Weights of a small transformer language model.
Size: 15 layers, width 128, 2 heads of 64, 4.94M parameters.
Architecture: RMSNorm before each block, rotary positions, no biases in attention or MLP, normalized queries and keys.
Training: a variant of SOAP for these matrices, 201M tokens, 6128 steps.
Each number is 500 + 40 x the weight over its row's rms, rounded and kept within 0 to 999. Layers, rows and columns count from 0. Numbers have three digits each. The size before them is the row's rms in percent of the matrix's.

# layer 11 MLP gate, 640x128, rms 0.275, rows 246-282, columns 0-127
103:466497575453512512445460491483503506570435458510608417482438506476513495516487506415562474503489572567524555455454505533538487487512480505500488539595463505501507436449485462501507531499507497446502495481508475497485514457493467555583471555527550465492410517496475426412574483524551497496460457503513440510477517517494502490527541498566534553535569439469469497457508551450566514496466
105:497483523538510496425586482485453470471489480519505451490504512441520516457564497565561415447416478453508443565444466529478495501561520503520479520592508545482466555484465501416478534528505482572483584507494469497511542507565529532591458485473496543437499523469533499505473536531495501429492446544465523508532461446533435557535562415473478470564521513497559520533519471497499472493445
108:539470545519469481528583481588489452498508544461484542586479486529557524474409444474590507489457465550437469519518498449519544462440495547496519516552450493482515479582542546495509474559536525451513504489488481506503440464534485433500482519489522497538486485494453465512494544576483505520471531515492512425427476547489515588516488450490479447512511384565543567541482494482501572451480
101:587477469526473464597466479548490486594490489451514554502512495539521547479505568441524540461470528548484483507549528448429502491494511515530509475465509545534449462488461501479532494521495486426521521526501494461507495582523535473458459517534498448471537476564449464586457475476617494501479496558512526461449501512464547479509476456510442530505566600530570462435492482521550476573450
098:482523518481493481511542466516471509397494468535458443476499438526493548489557421483459435487530527556539498494443506504551516422517553550528574533527600491471484505462538522534434494463490528470525516517425520464462501499519478476427472541537554452616500474489438463482510582558508441462446483540440476518472498408491467493473510527465468558470523500435515493486496518462450463537531
105:609523479540523490474494522424536498564506546491435485418488465429480505496554532492497543510470557494467485486492533552435503480570468469566544414493426516514493511529535488520509593552568487512468507520567467509489524604523491545495489447516488515491490529473496516503496458525604592446445509457503538473444534565549495497472548488428468466492476472528491500563473460523505504536524
104:497559541483528544489519457538500472499509514476495502475477492511471426476473592530528390473510493449518423449476521549467544537529490471483566588507546531492434477511456476438567491521524447553461556474569507474473555566493501465422502482494521499536490422492409507499515455567485526485515483517535447462430511465553540496481494412421493518515505482469503503459513573457547557472526
091:481482442476456482481496533472514525551513438473551495507532554519473499500453618518521415526530503538515511528517461489604424480523553504513530530511564403520466480487550495511542503495458569444561545506478509449486505504472499478416517493491498494464478509464445476446493437537483493467513504542463444501588499481501484519453475452533522456509514461499460487511466562500520586604612
106:465479549506546562505527477465516436539503549514541497481514482533450516469483493502530533511489542474479525514442489437477532446602483449550518509505459464459518611519487528449535480444497430454480527493485461414526448526488488572464537484486452480428471533521529493480482478532485498497467474476446533462500574496516498445464558538507535451601534485501434576555512440509440574536417
103:607503511465542451517427438499414538528540540515488462495476505481525447506486516523497413488501548543551494410526485450456568523495464537528520509537487492493479441486559528505538465480507501509549482495465576471479480562538569491459463557503467510457582607536553558476509548470461486460440438521483472534465488481523444480513517547581449496531540469534487478485443529498492432540516
097:459494513498558497504411480534490529491549483425475515456549461429523480543524507459522420535561576574503537524536492512438491460477463551494461563472472414483497508557603490507546509563516479517456494516476527508463542481497474559508461529462466444503574506484498457482526519569491467495405572514519451450486480521525558488478464453480567462490493496474480526552567549433534487448454
096:510503458561484518504504522484464506546559492507438404470497463492451483474469474423501481542497517464488501383503428513525498543499457481544486488504536544482429491596584480485522566520501459468542462486507481479521488493477498496553481500560492536473434485506496476533542567498555449499513469552478452402465436539509473442496533521520563507438533467452511464551479560582536468492600
098:514525465495483518542513492505432469473525522504510540513503560487494544477572502411577452514544542504471524471461529523463461545452447467553530510546429499483505511454536469484562507509472479465515501546584470426602473522526542492480479505476494518490519476534457468465427475537550436482437532490535499528559496572571531537538525485541460510505524600478462536411528433460508509413442
099:497428543495550500475578515489497517515581469422530469455423545468493522441500508515513524605462517446502490518476544447549455504507503409544518531449469543453475471583537502517567518470493569479575520516561534495516512506484511524431508498437499481462520453533474527457430538508557538476508537535440481486503496489436491491547578503438532459446486524536422424540466473512525486501521
098:491446483525473426473485453562503548529532455585469579553527457468574551495549527451400498529507490504443545491538478535471489470440513515488466512518488490549503476493521522562519467387526473408482492492494518468532480571456454552460452528576488478489537539478461588507529446492507508501525442503526461461428509488425509484475570502484475544503565525466496575542473474489479531482468
101:415574524561457495509473478584483496555540524525447516521543489500515524554473447555521568489608529515472543562458556511506495504485557516544484485520498420496527562496470465477515501475514553542501554493471451495489576488428554479526404548529544448446484458545497485517539546536471461587493492465531466504480474550512427489477547535444513495546532462482516516474498550585449511525497
088:490505428499486468417577431520523494479477503485491520496575454459414484492512498459510480506378523495485524506511482516520540473498480426600534507516564440492483536502539494466509573479512489485509520506557542434536523561536537522408480531471496453452634504537475439517490517508529504520522563535492436525457496530517539476539528505486509502569530532486524598470451497538532454484507
100:548485509556464484482475574498502493514515470596443464517490505498579573474474517563533465560478551436519519535442476511490486486475540488548438505441506472514513417495485421483488450530455489450552536534487407521530486463516497437473475506569541461543544556552500537517466467490454485534505555521459506471480488506521452548507463488513528450519601462500407498469433493417495515432545
106:569509579508516461515503461476492422499465550501514504568565462480494473459534435475556539488558476561503516599462522476465438492464442508522569517519518496488446485511512480476543514440473529481563516533499501472549547474589546480528548491516441421512540451484496456469495428514537512495451521579576529509513497541493584567519536554495534529534590480463541500513497552502516497451441
094:489477533461488498556551566500487497473532502454485437537467543546495587467479553494517521534597451444443418476499566546502530459549473496503505544520521536506441543591567473461511488470479510523459436482593436498488510499473490495500494529463555464477496554508563549439512505453529439519462473573493463467481531532514506467521513528480442510480438531511394520580444532442525511485515
102:487490506530543532562426535476501499476495535507552496470520484487466532512523463502545515526524478458521524554567550619522483546516492560544469461519497492527506509460524504423508523491451478506413528453488477518492472485501474559526495535530525615501414590428545495426533460525517468523527514505556453463520548488454505580484493573545485561510559462463544458569505503537537453564444
104:658525493458474419509507492553470499576475451480462488496478535515553520553506496495503448483506446546506492530539436529512495486529478554598461510447496449467496506478509492550523515479506589524531564437408477564502448520513514517438505488473597479525551564564422510517516506593506518466467550495519531485482556538458473513508524531517481463550541537474511456489481493484547481488489
098:477511571541444540445545495495490477456571510466588474521497533568508501561525532552502503537532509517541503442446488482426485461544446460499584558493502437532506514505435531393475578466445491529472562458497507494518541442443540474518546442517451494509435506498565493546473505550566490476476574544471483524533470463489466458522523497518477531486514375447544507489487519499479488475489
108:526450530543479538483549527493490546480519476573527476487472536544457566492579537578505454456479515520473437377493517514467486477443487504547487538488454470491527536532496493475508457522489559450523526492504484396511508432591600494515435520534424460572514508511448515568525491471455508522491424446544518498498474551517537538484503504510559451476515489493437456443453477500564533531516
102:483517532510498487460559445464426504494490565513529485463570477518498495527481599475565501546400511630427451424488550461465506474509495491521527471477433487522520577540562461488470503410478512533438488468457482488471519499491447524467539539579488507486539455524585509506464506544506455441480479544460561509511525468502520479550518442540547475548496477478491516473550566518494528463531
097:510436473576549489437493465536518536455516502529468452543501506490425462538535540610482431508456552534537470450533473489493466503568521553480533491567492485444468482453495491496580453517499509570508488474529524554477516545505486525459503460507434465478513491507493529439525399447474511482487467570506437532461464479498500539491534500542546490464440507575455488487537589600485545488564
098:494560488482521445496529413531517448489498546546458523482476469518432557589475550524524411525554442504490466526479562545504507463474475459533482457468484508520557601497422553508549455506494441547446466501505490453524478461502501582501497475568435486502497590534466495529493488503488479485502472499522519511546489519450498470505465492590454513562591513452516456537467415527546485556465
092:534512474428507488552549474553543496502505499528463500500535531562531584473522528506455507578587562499483486483477495499450544554510545518535572489542500494491526512499494453497497504556480425472531516544511502468477457556501462462410473513439498517405497557477557579488500457497480515459506540549437433457563479456451482608452467503480508477527488509534554522537449501493414531416512
096:523491501497596464502529475525484484456465540454525403521485525566509508512569509465569471485467557532471563494504516467506469427490519464484534453519526603452553506477528525536543541424523477490469528412495519506479443520505463586520458466516528442471444440535454521452499444520523465464501531517448490479503523461520495481401571451484570463541481442476469432503532453502524433527514
098:509487510518382528537538497493534461493476508563524486510450533490570485549470504583587449513501463539467434467504538504492533548583523526557471498524531443429538499525548552462569534512505514548520483528477552524514469510563522407481493440546443479472492504521452524493464549479524486473548520512456455484520509527514526427498595496535483492531525454510579538475546563577450456494450
103:526518570500530491519511472456449521432538508535572481451526522526559548505499537447439575488515546521519554449538494405476480504510484571504497483472435500466499530464539521523571537448593470502519481536468520491546382483497520497514496490438533491575444461506486449471556497549481503513444486459478454498528587535405478524432524481476536513581542506513486500490478547531512431502544
105:455477476512552431519473497527534458493500473537429491517460575479481508555579500471457519549440501475505509466469525474553520449523530562506469484470588464491546482481518463512531476486544556455519484458525446434501525563525500468470426511416506585455498476496505469485477503593443557545455483458454525451501517527490487472468594455432523434491482534464468425445476531539504538418517
103:513543466554526470476530503496488538486479487527606526457521425518519506536507529522594557459489519544481449562431547495512444488534537515561510506486472525504477488443544501554528492506542529487441486493411500491442443527452507546486482534458450502563468545560477497649474537564436533535498464549528458485454492544489469462458435486445474408476471482500554480508474478502484492491462
100:498477544472498442560472524477482598489516473437497523510591540524557530505511511474531499508489509567491486462517484484538452503564432474511504439490490462459480478508473565527475512530543479452492509445522560557529458409484440473525416559517519489454452479507536527527553410534553515472501520551532513484493492577572544473497439521487576388473515501520492530513509444505444435551460
096:545496526447539499474496490495513455496555458584480505446557492448434504498485488465424523487511571550456423566478499484526442432458477501472442526560476506502502454612477461491500441455468441481528551537535484509534511445530476490510455494497442422500568542456486487493524481472551557562535469548466429494522493475455502497535496473494487573500505567506499574561434511553495525428468
097:538505500547504462501457450519518447507511487503517560517523503465441476533495503579486510514592472451527453495494527494552413477450534543560491477489520494525523484536578470563554416412451544427546569488438461453483433481421542487550462471521491503496475488517470472527562487429452452481526516491536480503454451573453476486505545557529471485518487524407517554482447504513497533463564
095:516465494505468473485469441495406515573486476487529448463484466433544514504465411486485442508509460467484376472541496489506542487445488513519525484552539485516413519524531535519551560504502464497485553507506532488533596522499518521517469475549482518536479516435476480479512494456518397450493451470561485628407450504474449537513553507442551497472495518525494559496537458530461493477526
# layer 11 MLP up, 640x128, rms 0.288, rows 246-281, columns 0-127
102:494599347466519458474516506493497506426439535515473466494458532485533454498507545518528520517504555509525448505494536485446455502482525499516538455487488462529442539521490489528468566430518509500503575422576454524517496464468530471495457537532455577501527468502462544532435518605568473459472560534543533492477488480494483509527450500512465473468483408559507489515576554499476516513557
104:556462491497432533513500448496544481490482482542455477553589471506452558489539427584481558478567532512465505483508463499462512521445436561500466490528462537484517576527561465525481531517553498491520560443465530460502523505499439582478492505483512528504462450540487441471429431506510465484475557468524521532530521534440475481395454575428490491537487489469563534519543419462491527555512
106:538562525558496527492481521495504436485471520543470459558483438511498434530453497551406522439461485523524473535601524581537546455401460496496507539455541540425512525490494513525489555584551426518482516527488466505539477536493521479434496525429488469477513489507456496467516520508523508508517429527532429519544480492489577438487509509469520517521557597521594470449507476439492514505476
106:468476626551510536471479498537516484479462530494454503538550483499480485533480486454567544441520460479444582496496543412502434490521480456540448491464476506509478496557550486499564612477493481490501449361492487457551518485539476577513497546476474527492492494544540461505419503463465491460498584430460545546528478547533474456508492412469502520507519466510544491530531478529490494492504
108:436521427542457592513479485511461493505454483492478494486510563476522496529565454450482514471476493546514427555483457511502566460534517469523468522484447475534480528452589539405506535467494464450447441533495578536475438459488464569538482500518460525448488512450522480517490541423496476460511491507538533560425572444502498465511482462540496398523525543420507506491443473555541501460472
104:463448485517430519549565461488513417425564459467476492514464489544458450537500421527447482414508521509479526458482528457507472527487493573567585549533522555525507544540453486487461505428476509466469479539469550517511465471495527556521522510501539518505501520521544466485519457475562578554502525460473537572468557443489492478508481409437531532504477435552474527480476421561535531475542
102:524486490539451502520595472540457495558420511541519485505465559496507495531495419595466494452514467452471482448460487512550536504534510544452493501551459508497489537512488530440491509519573458533550564468495495525532558488512506543548431561510466473460427513524415489514489572576466472511576484518554479446449510467469506532502446484504553482543585532493541498471599489446540537524535
097:411485497513540476421504521471496470512445513441497508568457418471536404538460501452504498502559496452518453395450545504506522524508491505436480446464537503528546463524493511531553557480492521571502558539521492507434512534494530556550426490518528517549401501526453409445483525484560488474512506479440486517383495472508545547567463521479509520470527492547460523531504535494504501500501
111:441443484530532483523443582518500522545458529455466543513496522532468445472453455532505539528569528520482464512471528410438492550521488455532498482528438445473535539437481506485513455541498439475445510485530489471486500589465561470423488535491607449525517501579513484457468482530479424573543462468506535434524474456491498532479552492543453425550454464558515521450493483479487502556539
093:419478471544471517557461475490508453435453514443459461499538532517519539511480568512452549516502444491487540522542442520393419498522584540493430510493468496519550531525512484413486478523462545573471578493495442478457475498540425508499494452527521573531429518495506500502503499509491450559525516531533481545464527597445554463442426456555529529454510496519484524472466497542461517485470
099:540455464520433400537540519518521517490471537505439500510536546493514605500482539437551534517482543454469501498463540519509480497497492477545363464527536478467496432403523459523488496483553469543522499568471464524506464469542505490533487475466481529545540452524495441486569540482527529495526574526463527518516611494442480464459527498495443497514503467477476469501469431564603517495503
111:517451460561526508514554559516470556509473437500484501463512432485512423491481538577478527494509523467524454459479493454465535465501483553503552486485486531474533512530442525500547506387470540551458452497447533489525389494474540519485551449534476548492492543564572524512469486524464525535535530490535595549441545520476501538531404458427485449529486485461555523554474467516572477457513
094:407580468475467510508445510518483504451534548499504457530542506511501505428555495434505467521484615513503445483512506530491416509510507547530504491522502538513545475502540432478439506460501505502492488560488537538530439441562514457525484464521532495438511498490448494484510564482524579514474512475487404528460521562586471483455457394532489485518444559559483492502473471513469457438410
102:423476481504551524513529520511440522464509483488471415488398513524483460579412534472493425499529488429519458526559532543476504533487533577436431528501514555547544475489405492527493554500456508548495477494475483501512442497488477503436550565491553542472531449505487479508455509487516491567478489507513542478540524470447447495520527541363470467587499478495488466544453520535514491530520
102:514510472511584492491450499529526470471534527479432515542511476556469545524464510444568457483467469505493558584434564450458480534462515471581597464454493475481510418583536459486480465423508505505450491493523438514478545454497492522507513507492464500436581465546465528504479565461529506460469517517506546496507494464493486488463426541436489482529503560580531564564439493478451528530556
101:545532496504496444449507529584388533495560519498538507462440519529556495571518511549544555585527409466538523414564490553558486493512550428494513587540523478525487514517487566480459496442470521511455515520505538573485508466498567505538578493534449507470449555479498499484482479518512449509478453525442504472511493454508555490433504504551495523497449451505474505552564517491426484481526
107:566479486509432538494511527443521508538503496506421546534568491500509514469519474524403485460527526462528479467445548517432476504508509466447549475508408539501531479525511457630527433499511437506518517470523508559463494550510545524521556506532472462423610482522438517509495598522473520548444528525555468532497485497546532592522461509517519548496462485489452477519528503431528514496543
097:507523503548478529515558633490531474545501566548502493525475460540511517523526533499495433470540480502558505445480462538490497547549525521452538536550578514547452492460474546534458501489469559467466491480469532564529514552439449518519478557529513460459484581520564533487495490439507402482490525513491435586511523510455483477561475582447593510535482491450444494457455483547507468512469
100:510522480520426474425525556510563422428489522530481512358517487533468425540443466552513497446498543480445457503545527519548508482410475492489478503466489486504480557439425512485530593498483536478499518479468470483478518449524544500542552501488494455553541522562486517569478514537472497459480493476535508530503491583487490527498492479432429492469585485528521425472431533533499484531464
095:573518539478419499430509527541432455586429523535525582479459446522499433478579516534451504476479616452458524454530525506506442508495467444517515544497528531538467601530489541543535484490466492477504503415545563551559473447513474458490452508510509558542477561511506519506514485481510508523505529517471497460501491557520493464397534550474565500494486528429498484507451477480509477488463
097:462536521488480471533517503495498476462574504510595538463455542406513504465530499502433477550493460503563482453526483500516501436504463505483541470494464458522509436470519538515469532455484519514547487515521524515409528456599487495441431501531522463497495598546497455466500514494552483508508496440429549515434535547428487565521506565514541547437518488431485537428486568495464496495599
103:470563559488493574616515537533541499545426487549550531537472523528498560460564526468471470485522476534501442501529499505499523541510563476506519470456550482520602463440484548511586471523429496503497431457498455454449413506489502440504426467475513489514460459444513477564421508522532453512493571469479578520529486538521467530539484470541555513531465449513517543476536534492508532468504
093:485496492530559483494529544486537521406497489551474490411476561443558489551550468550455495495473504556512404495456510474526544566549459507443492468562539475521506465498520434507554494474527528561502500585447521429470485459468526467482503504554501579459472546560544527422449461535505513450544477467463482526491465417503442515454532521511529526465498467493510430526486518506442464547578
107:479500472540421468493475524465429476456500446527502486493408472480497438459489495507511506539483518537492478449555577522514469522456405539493500458485478485497447505530497503523521494499560497512524496437558513512464397485520513428565471459528510485540577485530538449459591455541497481565504514494461543482561484492475494494518496533450413497588507452443492475495582485423574486555558
104:527562576465496536470477560463553455520511516527522519430500498485443507483531456585557468471505499546467536540568522505508518526445494525501513580529490503497560515523545465418504523453512560428529454537422519436520489494456489484509482443452467498499485540462493579494571536462508530438493478479522460552552398499538442476471454507409481529483559513546563490462519451498439506542539
096:501487503433493474570499459537514490440466511485421541419475548577490524486601484461498492473490507514456566497436521505550516469472419488503521587500407517452525542538534518453435494488496432504481429396488513457470486534487528506515463518544454537488447497520495471458570506488527488461463544502471489485494544456451506487473502498496532531433407508529414428521535526472553473524487
098:525486465533467470505506511433588439519472530510484494514520568481486529452488432547448480514458483476501431433573572472492564545510483542465425474511454472522465518512532498488551498518450468502548628474544491556491449443491490443466518469472540487527464550496475464472477468438468503494489483520489543506504525536542523544573472477488529413537538456544580436557468520573446544476518
091:420405436510533531490609485552446481504482455485495447443524531546494481480576480452483442570494514506515481531511442563500517442471508529414493556527476454501528529532491484482492558446430459539561542551534524452503504515514469489503539467543486461554508495438454544473499469492509500467552483518527527481514569502493546420459565601502439440527524472461479563466488523479510474530521
102:563523474570467547506461545544511489459491492451391493525506506521509461494546537508515480490528469507537470517500497497519506484530460461479472489536457526510587533554494491449533437413483501523495417553477436452511538515487432496555493502569507455514512454494454503515456503542544548558527593496442565430525560504499493489543459523461570510490505606495528440460508480606565512529493
108:519504486447544478555517453445555486459525487533503527431486462498403525486500403519518525553463509463476590478409481459440505534506540490482556495470482533456472489478484502493460435466509517545499495444640487493498481482399464483541532601486472552528506515508520516488595453543463535456466602498493487514513466529483532463508489436465516515498533534481488542501473528502553464520490
097:445491523464547446476513464533504493472581546536511486464458450473474583475523391497491513447469561481492553461491566462601488559435457541486564439479493571496523525520460517488486587528547469456526466510547480450550451501532529509566467509486489453486517489484534483507410453479552504483514587526518495535471456518468554552444501498534513511544534472505505533494593459466503492453463
105:540449568491495450441512578495441522530557564527500471579499572455524510555427523407456570531511486550566471520547463495502509468533485530513521549503424475529474454577517507444565484507474496499471554507541488487519492513413505449528500493491533450519485500499499455545507431562566499440533541453503457506523474511466526502500484494509535507495454505577577529473528529492407543450556
102:502446522579499439439438461499416512491457470506470441498491541466489456538507519562530528475464478479508547478484499525520497501541504571508477530502490449437521419523428454513509492534560619500509458528518466492460499506490429436459562499515518503492517461527427463553494504491478424357569528490460529452509449399490469526507560539472499528485531493461502518506522510521464463513470
096:488509506509511465497494467444552486522465580563507496506539493444479477453544496495448460528547529465564442505479518551438455490470495509407486545496503428536565480464530476527484501535490471487487567525533510523543598519520439498534453454521499454549531536495524505553553514449398485476455537525481479420439544526472475560516447513512531504495399496442559490564545515434462577484497
102:461594436425465462535483455434511457515503536464521568551519436512487537491572519552505478470447510493500506463484539515488495475488507499430551483553492484466540566479530454462540486478458561429525523466457434497546585507522543500505496483511480457538534437512489507500530484481460505475416514437503459586490456425562511542543476502519505435429449488534442471524510506529507539590437
097:455501526555450461508458511504526494482496484485497587478518437453535440444469492529464400536444509497455474504486569556457463520499512517470545509473530467486528467496442562549509572441495520531469442518547506509486520442481445552579589552493523428481447479505571510463482498501504484481487578473535469572497512493478539465601479489463467428438492529498527445416497525522527517535446
# layer 11 MLP down (transposed), 640x128, rms 0.269, rows 246-281, columns 0-127
103:508562472458519462488533437499516561507466555489487488516520521476453513417466460417477422462491515517535507493449423551505491535487492547511484552442482557528486553481494496508504531511515492429476519523430461441454487568601498516577505509524542401498494442480509459511576483569487472543425505501488497511521556519484520525495462494547477593483520459503539427510562496590528543485457
104:554477544528493501499554547503537452502460498492505597576505463546527516452435489491468484473534480477518528476428560466478507466515625490532504514537514531438577560506443505517508473456531455548493475499495468538487477552528492464533519455426518465528490481462509449531504514459558509469514524404464546518522421449439462497505441512477426435461570488513479512509541442456398494520502
108:505485538544547546497432530549496514581526493500469474476381509493500495482515511531442557471564475531482528503535520540548445472490519408475428444466496425464563465521517535503507497465511560464440474604533498526505478484434476546494539474444511439549518496466546548532499520533474550463531487433547522554547583538555533495493555535499493471441512447541464433496461440504518511485511
103:462494471488564458511478450474466447498531545498467474444424517516530499506538449481529515449473468507562477557482525474422518463517472488497484521480501525536533484572584455488558583508562472453504475578542429550504455488482463460511559505497519504507468470532495532546441532535539483583514491431527525578506511466506507552572500506487486525465520524468403459600488416523463451570489
107:567559501553493546508532458500500550477490558484569484478454494416518546437503559407552493480468481500467397471438590498504485497429441592519465524495506555515514529475570570485401524481512457525493483513529474566538481507499533447428440514516562510512526486538481496580530432536504473499423497438504532550481464507440476475542455539495514500496511542510483482500494501526493488533513
106:551507460517489473475586549569475463508539559532509523534562483493469518527549604563482428516535555525463500486551481544484532491507501527499412454534547584523519427522494471539536507500395521534511503511519499534522390548521491488535459499510588534527528451502461478511538512519512505485401519575462462519473482469536526510455494483522481545571513522524490498500418440526494481566486
100:528493503429519503510493514502553552521435533462547550477499552465443480456429514493531506438442541488558503534511515493489485516516461478491537437476462472502454430507508519530513465504559568517524554433510441523548494545484595573426533489448488428462484410480529534544496513507438561514511548514488542455514521550426453445532477476494451479587476413473532487554527557470531477477512
097:542486487431543477484488504506480468424540505510512523504518429562481472532558520558497494503494503457523516516520560455504535454477476590486518491615439450496502530516537483501483506496506552514432450531530498496537552487542588434488474453543538514550475563541601513531506463484486493455481489546491464468477513419515582504505586468568551491504454480484497620504509536507498566507560
107:469600503453482554472505525511550515523480549568459560510499535480493449529463493584484460530518529542505446508472427588512491510477490590480553516533427524489474515516537566528456512546488515523547508387411556554567499500526504495444499461489521475415496505563442491491508483449527515536507545498473444430508485473439423465518493439465484544485477497482543480462472528495504557544474
094:471495489494412518515419573486519486485449529494466442452545477500454533553434435507484547546531461541512503484536462493479513495462546511489501528496519462424574509532512448547503470505528438428509493519466425476529492532461514418475473472476514532526517472536494548502560457477530482539562611417506486511535494556503500493405604539469499528466509442508460531514464550555474524429500
101:520461484476461506505464477521480468509465555466439444532535557537573587550523451489443434489505553554461497444530527463528480507474529522463470474554580559480480467459498506543438467586498545445479509463542434532486427506491565479506497470433541526472455541541476445471515475503480456460526556526523504547453504560592430561492532530532551464438511479485535495476507524494557528462439
108:543502547580535554432554526533423504464515441546543469442570422523503490473486550500581479570551486510411486481436539539483487484524500525543430484523470536481500514554450543560451482536493579470528411552582453530492515544460518467533449471460471531457493457506519481518495483524512497426471485504480509448488467488434523527538491553500474463481463445525529499487531491595496481497543
093:495527427420483534491516545476456502461492554445548403464550434509523533459520476504524460518482527532482507498484518467523480506545532555503590527549490490424499411515525505557522472443512458537514462550546508452446465522530578487617554516512522462519437509574491507536515480496568506536492494527491553481534586564515546481490521434497438494547525479484526529460504506550487438563473
094:466449493469446549439503552514513543442499482552487554522437495464519478535553449498469455484487523468546531518436503479558542478475461516475455544519473496475532501479504415510478482502441529526537537512519501468538513505531511509429501544520472558448474526400534467513514524430451467507599453525528526551590536546498481491459511512464540510561584527476514460504493573474519369493424
106:546444504415491463551456564438499500509474552457535521524521529524503478496494492487512515426434494512482492545409480550470571515533475504436507506495559506484570520536520457524511450449605510505473461502436507502497479528516538550516487530536510530514518510484472463525546538480448457459513481499505516363451512512434468547604523480467482516560500537481552615523485492473442536453484
101:545498490543591548514517490581534486587464438458544513446522447429527535492561478544428518501497490436477460484546448549469547477476447435484497481484554505556441451513522533515488493559411544462557451473533516573422473502409453481517516568514517484515447549475548539464517430473538499444517481481492506514488496455552473545473470515490477488456496493508493495530493528545506417488451
108:468491371474485519520471507555530568469523559491527525569464521464525532448442459481507572458440493509481558447479529462525513569433519486483512504534541484588517563510550472536483462442495497482524576456533531521538510490548481596501529448456494564545522493565525562515500467472469522533526568508501486466497533471519482456528531578522479519576515489486501545502499473397490451453528
095:452522481523489492477443555463509534543481561492477516477525452451551504478484480454457542499443553572489458430456541473478434528480501494441479544534478420547525441551471531515582481433508459502463478491508401484438527462546527497498552575503448467532545453512473432474422530599441559533455562542491525501489552490467446474453504560547507490521529479477536496460483479474521463489467
104:466537443487473491527474489449475461489526457496439480538541490484537488490536543429444483494485509534402466424519558426460560453532540454487500493467498495501509404472502475522536456549526415498455479549499484491525510507457498470485502446457428496543488504550555535483553497538552515486520505578530378555433530531519477535526525503607507482490443540445486462483414491489557509493491
096:525532515423506444488516475559424412469490474500535430517588487486470425518541449607481502576571571487487532451540541505544562530484520521535482517516521528461504470539480474514486532533487533459557442586569525490530457529526499502580517520489466496491495520460550459529461474565486463425556486535553460513516498450478532505432583472478528538462516516436498514525517524528531476526489
102:563554476503414521509505535510511609509467507499535480499476518536374511420464432459480421479556500539532523538552464541545530466464493549492510516541461506500432487459466463545496485479420498553509554503449470518504547492444531485463469440498486482518455466506581560483516455500548504507459546489562559500489462470460496462543507536500544460490526539516533477525587573454574492472492
105:512540458515447534495456580494512491466539456479544449511495483497496541484566474453483588520532404528506532469487502536496476547484534525484445483474601514507536544506515570472502571496527508505490499499535496534568502415527483512542516463539543542589430448517479560492475504414466477500560466477451486544512468462529567523458481513399493568438531490530552410535468477461479482520521
094:538496493450521409451565494504550465480514567440542520488445443573488529498477525503478514505500481400484508447437531495517451523458569446483559431498521539439458459499431576516521566487490465477525487509559475501516469477427494509531443461515565544418493558545533552540506497547530473480488456560432511480485504501540523481494523486494473485513549502539504492526558388515497442482441
108:490469469497550539496511494510477518535530476484472425505443486549532486549435509553567479560514493517444454536453559513519442481448495596513546420497490495542459550493542512548499485481460472531443463446487474491491521503493476515521536417444517518565432535500534532431536514485594478497500509461598489547507431527475535414468456533485460524399455537501540533488431457525538508488531
101:462477437519488391477588427489528510477519538570456504513432546455560517547527522546451461524492538515439493524515545506413499500528481510500507475541440431555494528537479532458478573529485564567472475506485511610544462475422452537487508486477508489446530429527489499519528541428435435550480517537463518502495514478495503436488527531522511445563496450494485506546497500570464488522480
101:407406494489515532504442529537552481591510531522471399488487479531402472484545577524472524452505562526532484509469444507495514508505501531462522438566525522520484550516466510566521499523458486477435527521510493455527468474542472494489521495554529547495433513468508615557536508506466508574537508536565450585543516511514549483442535512477529527482460488463452398524504522521521501517521
098:508504505448468520511463624485465561544521502430441475536611428469481515500431498522503518475476524490442485506535533481580547535453512463509480507542519479492445503535494512461475490529509578421514539458528425521480495477485461482553495580504543518514507438550470506459455573459480535555473488483470503467502434472364472465504452456517527462464548441500532524475541500521514525508537
095:491521486550463472537490504517509418479477453473448477500458487515489525480579501502531402510465454585511481557516511543507489554556534484476439564516459531553513481532468527556471522456451532549469483544609521503475547476510460492526518458446522485526453446481480566539536429483475521502493427571503454490407470468534501442511525508445471438456453488553464540539546550483477588461509
099:513474486512571522518522472476447475552435493525526502475470530564450493503590461498505572515486495460572549474465534571487506460514535522566487456541521563493484481451542551474486474510542467577512536453502455543539443545539543576457432488500488473450506520503584449520502450516565514522466552551495488532399528475601509567550506569504543488523480558428500464504479500504503483542496
104:461450518386512541586409460434540507534535512487479525558558542540499523499533454449468480567511515492472536520503521467500473535436447491455520499456546495520482529499493488459479463532507445557541542491528460460539432544604494586569543493509484482511437480499525546524503485475498548508561547466536493509464484448532475520546547544464480475456544390519466511503508461491539504584482
100:490532506511467451490494467465467475485459505503407463552505480419483452493510493431499468494448487563463446424491471509450500423516469546486428533520482446454566489545445475494545439509496522556534494514430538448490445522548428487487516529465541503498513513540499529525461543514457424572539534508469483519492501458504496451547484471484531535567502536457557467473565540581475526460373
106:480488477485502492568499529520475472502498464500413564518473485485579467495547488539489546535562525515605462454442447481486451558545546512485491440474534453521512531536579520527467492472523559510583465498532502505525513483519412497456486506403473498430500526446534534486521511462566522490527522488570535531516537483385478455474518530446517479452409461497450532460464460572490520485530
110:527554496447548443474525509519447506493505525493470539604471494466450449481505611454543479504479476585469454565446514521488516516520508513450433500539559463590494502499450468509516478500568599470446483449451424490408497520557553518473503549468522486568547534540460471532481539523503479529443501497482488512457437493510448543460446489504511462511531548566473533531456531473497486548516
097:505479495520434516583524464486548555427526500485544485512472492435436490514466475547534515543496472474479509495506479489457500532528540494514535514472555486533472554457471584475532485541518553508504505438475562500553494487451523557429432489507566543497459513474476529452514441575496553507559539529590470524514495412478477459557566518519542414507579402488476522500566507493535575498531
101:405493449479497514490452551571443502565487504464539504475480494537456515480518515508554526502436551502466524520479501499511511543535481512490519427570595492478494507476557520504497546483482479491511504489482467507478485518521574489510551532556464518483472496490476430418509531484549484490551541484506619518407414453582511520483480415460493513463465544509485447475413484462535486618498
100:482518467456480494535516542393452463547473542521456492516525477531510508490512543529572508509447451561472447510491487491460566497509568511597535519461481468497424492471438544475453503491518599559549501506475466534449534515574473493524475490425535476516442426450484458515487503446450546492414497521455465505500442510538449565489440509440468461502485434462490503477576481480510559539473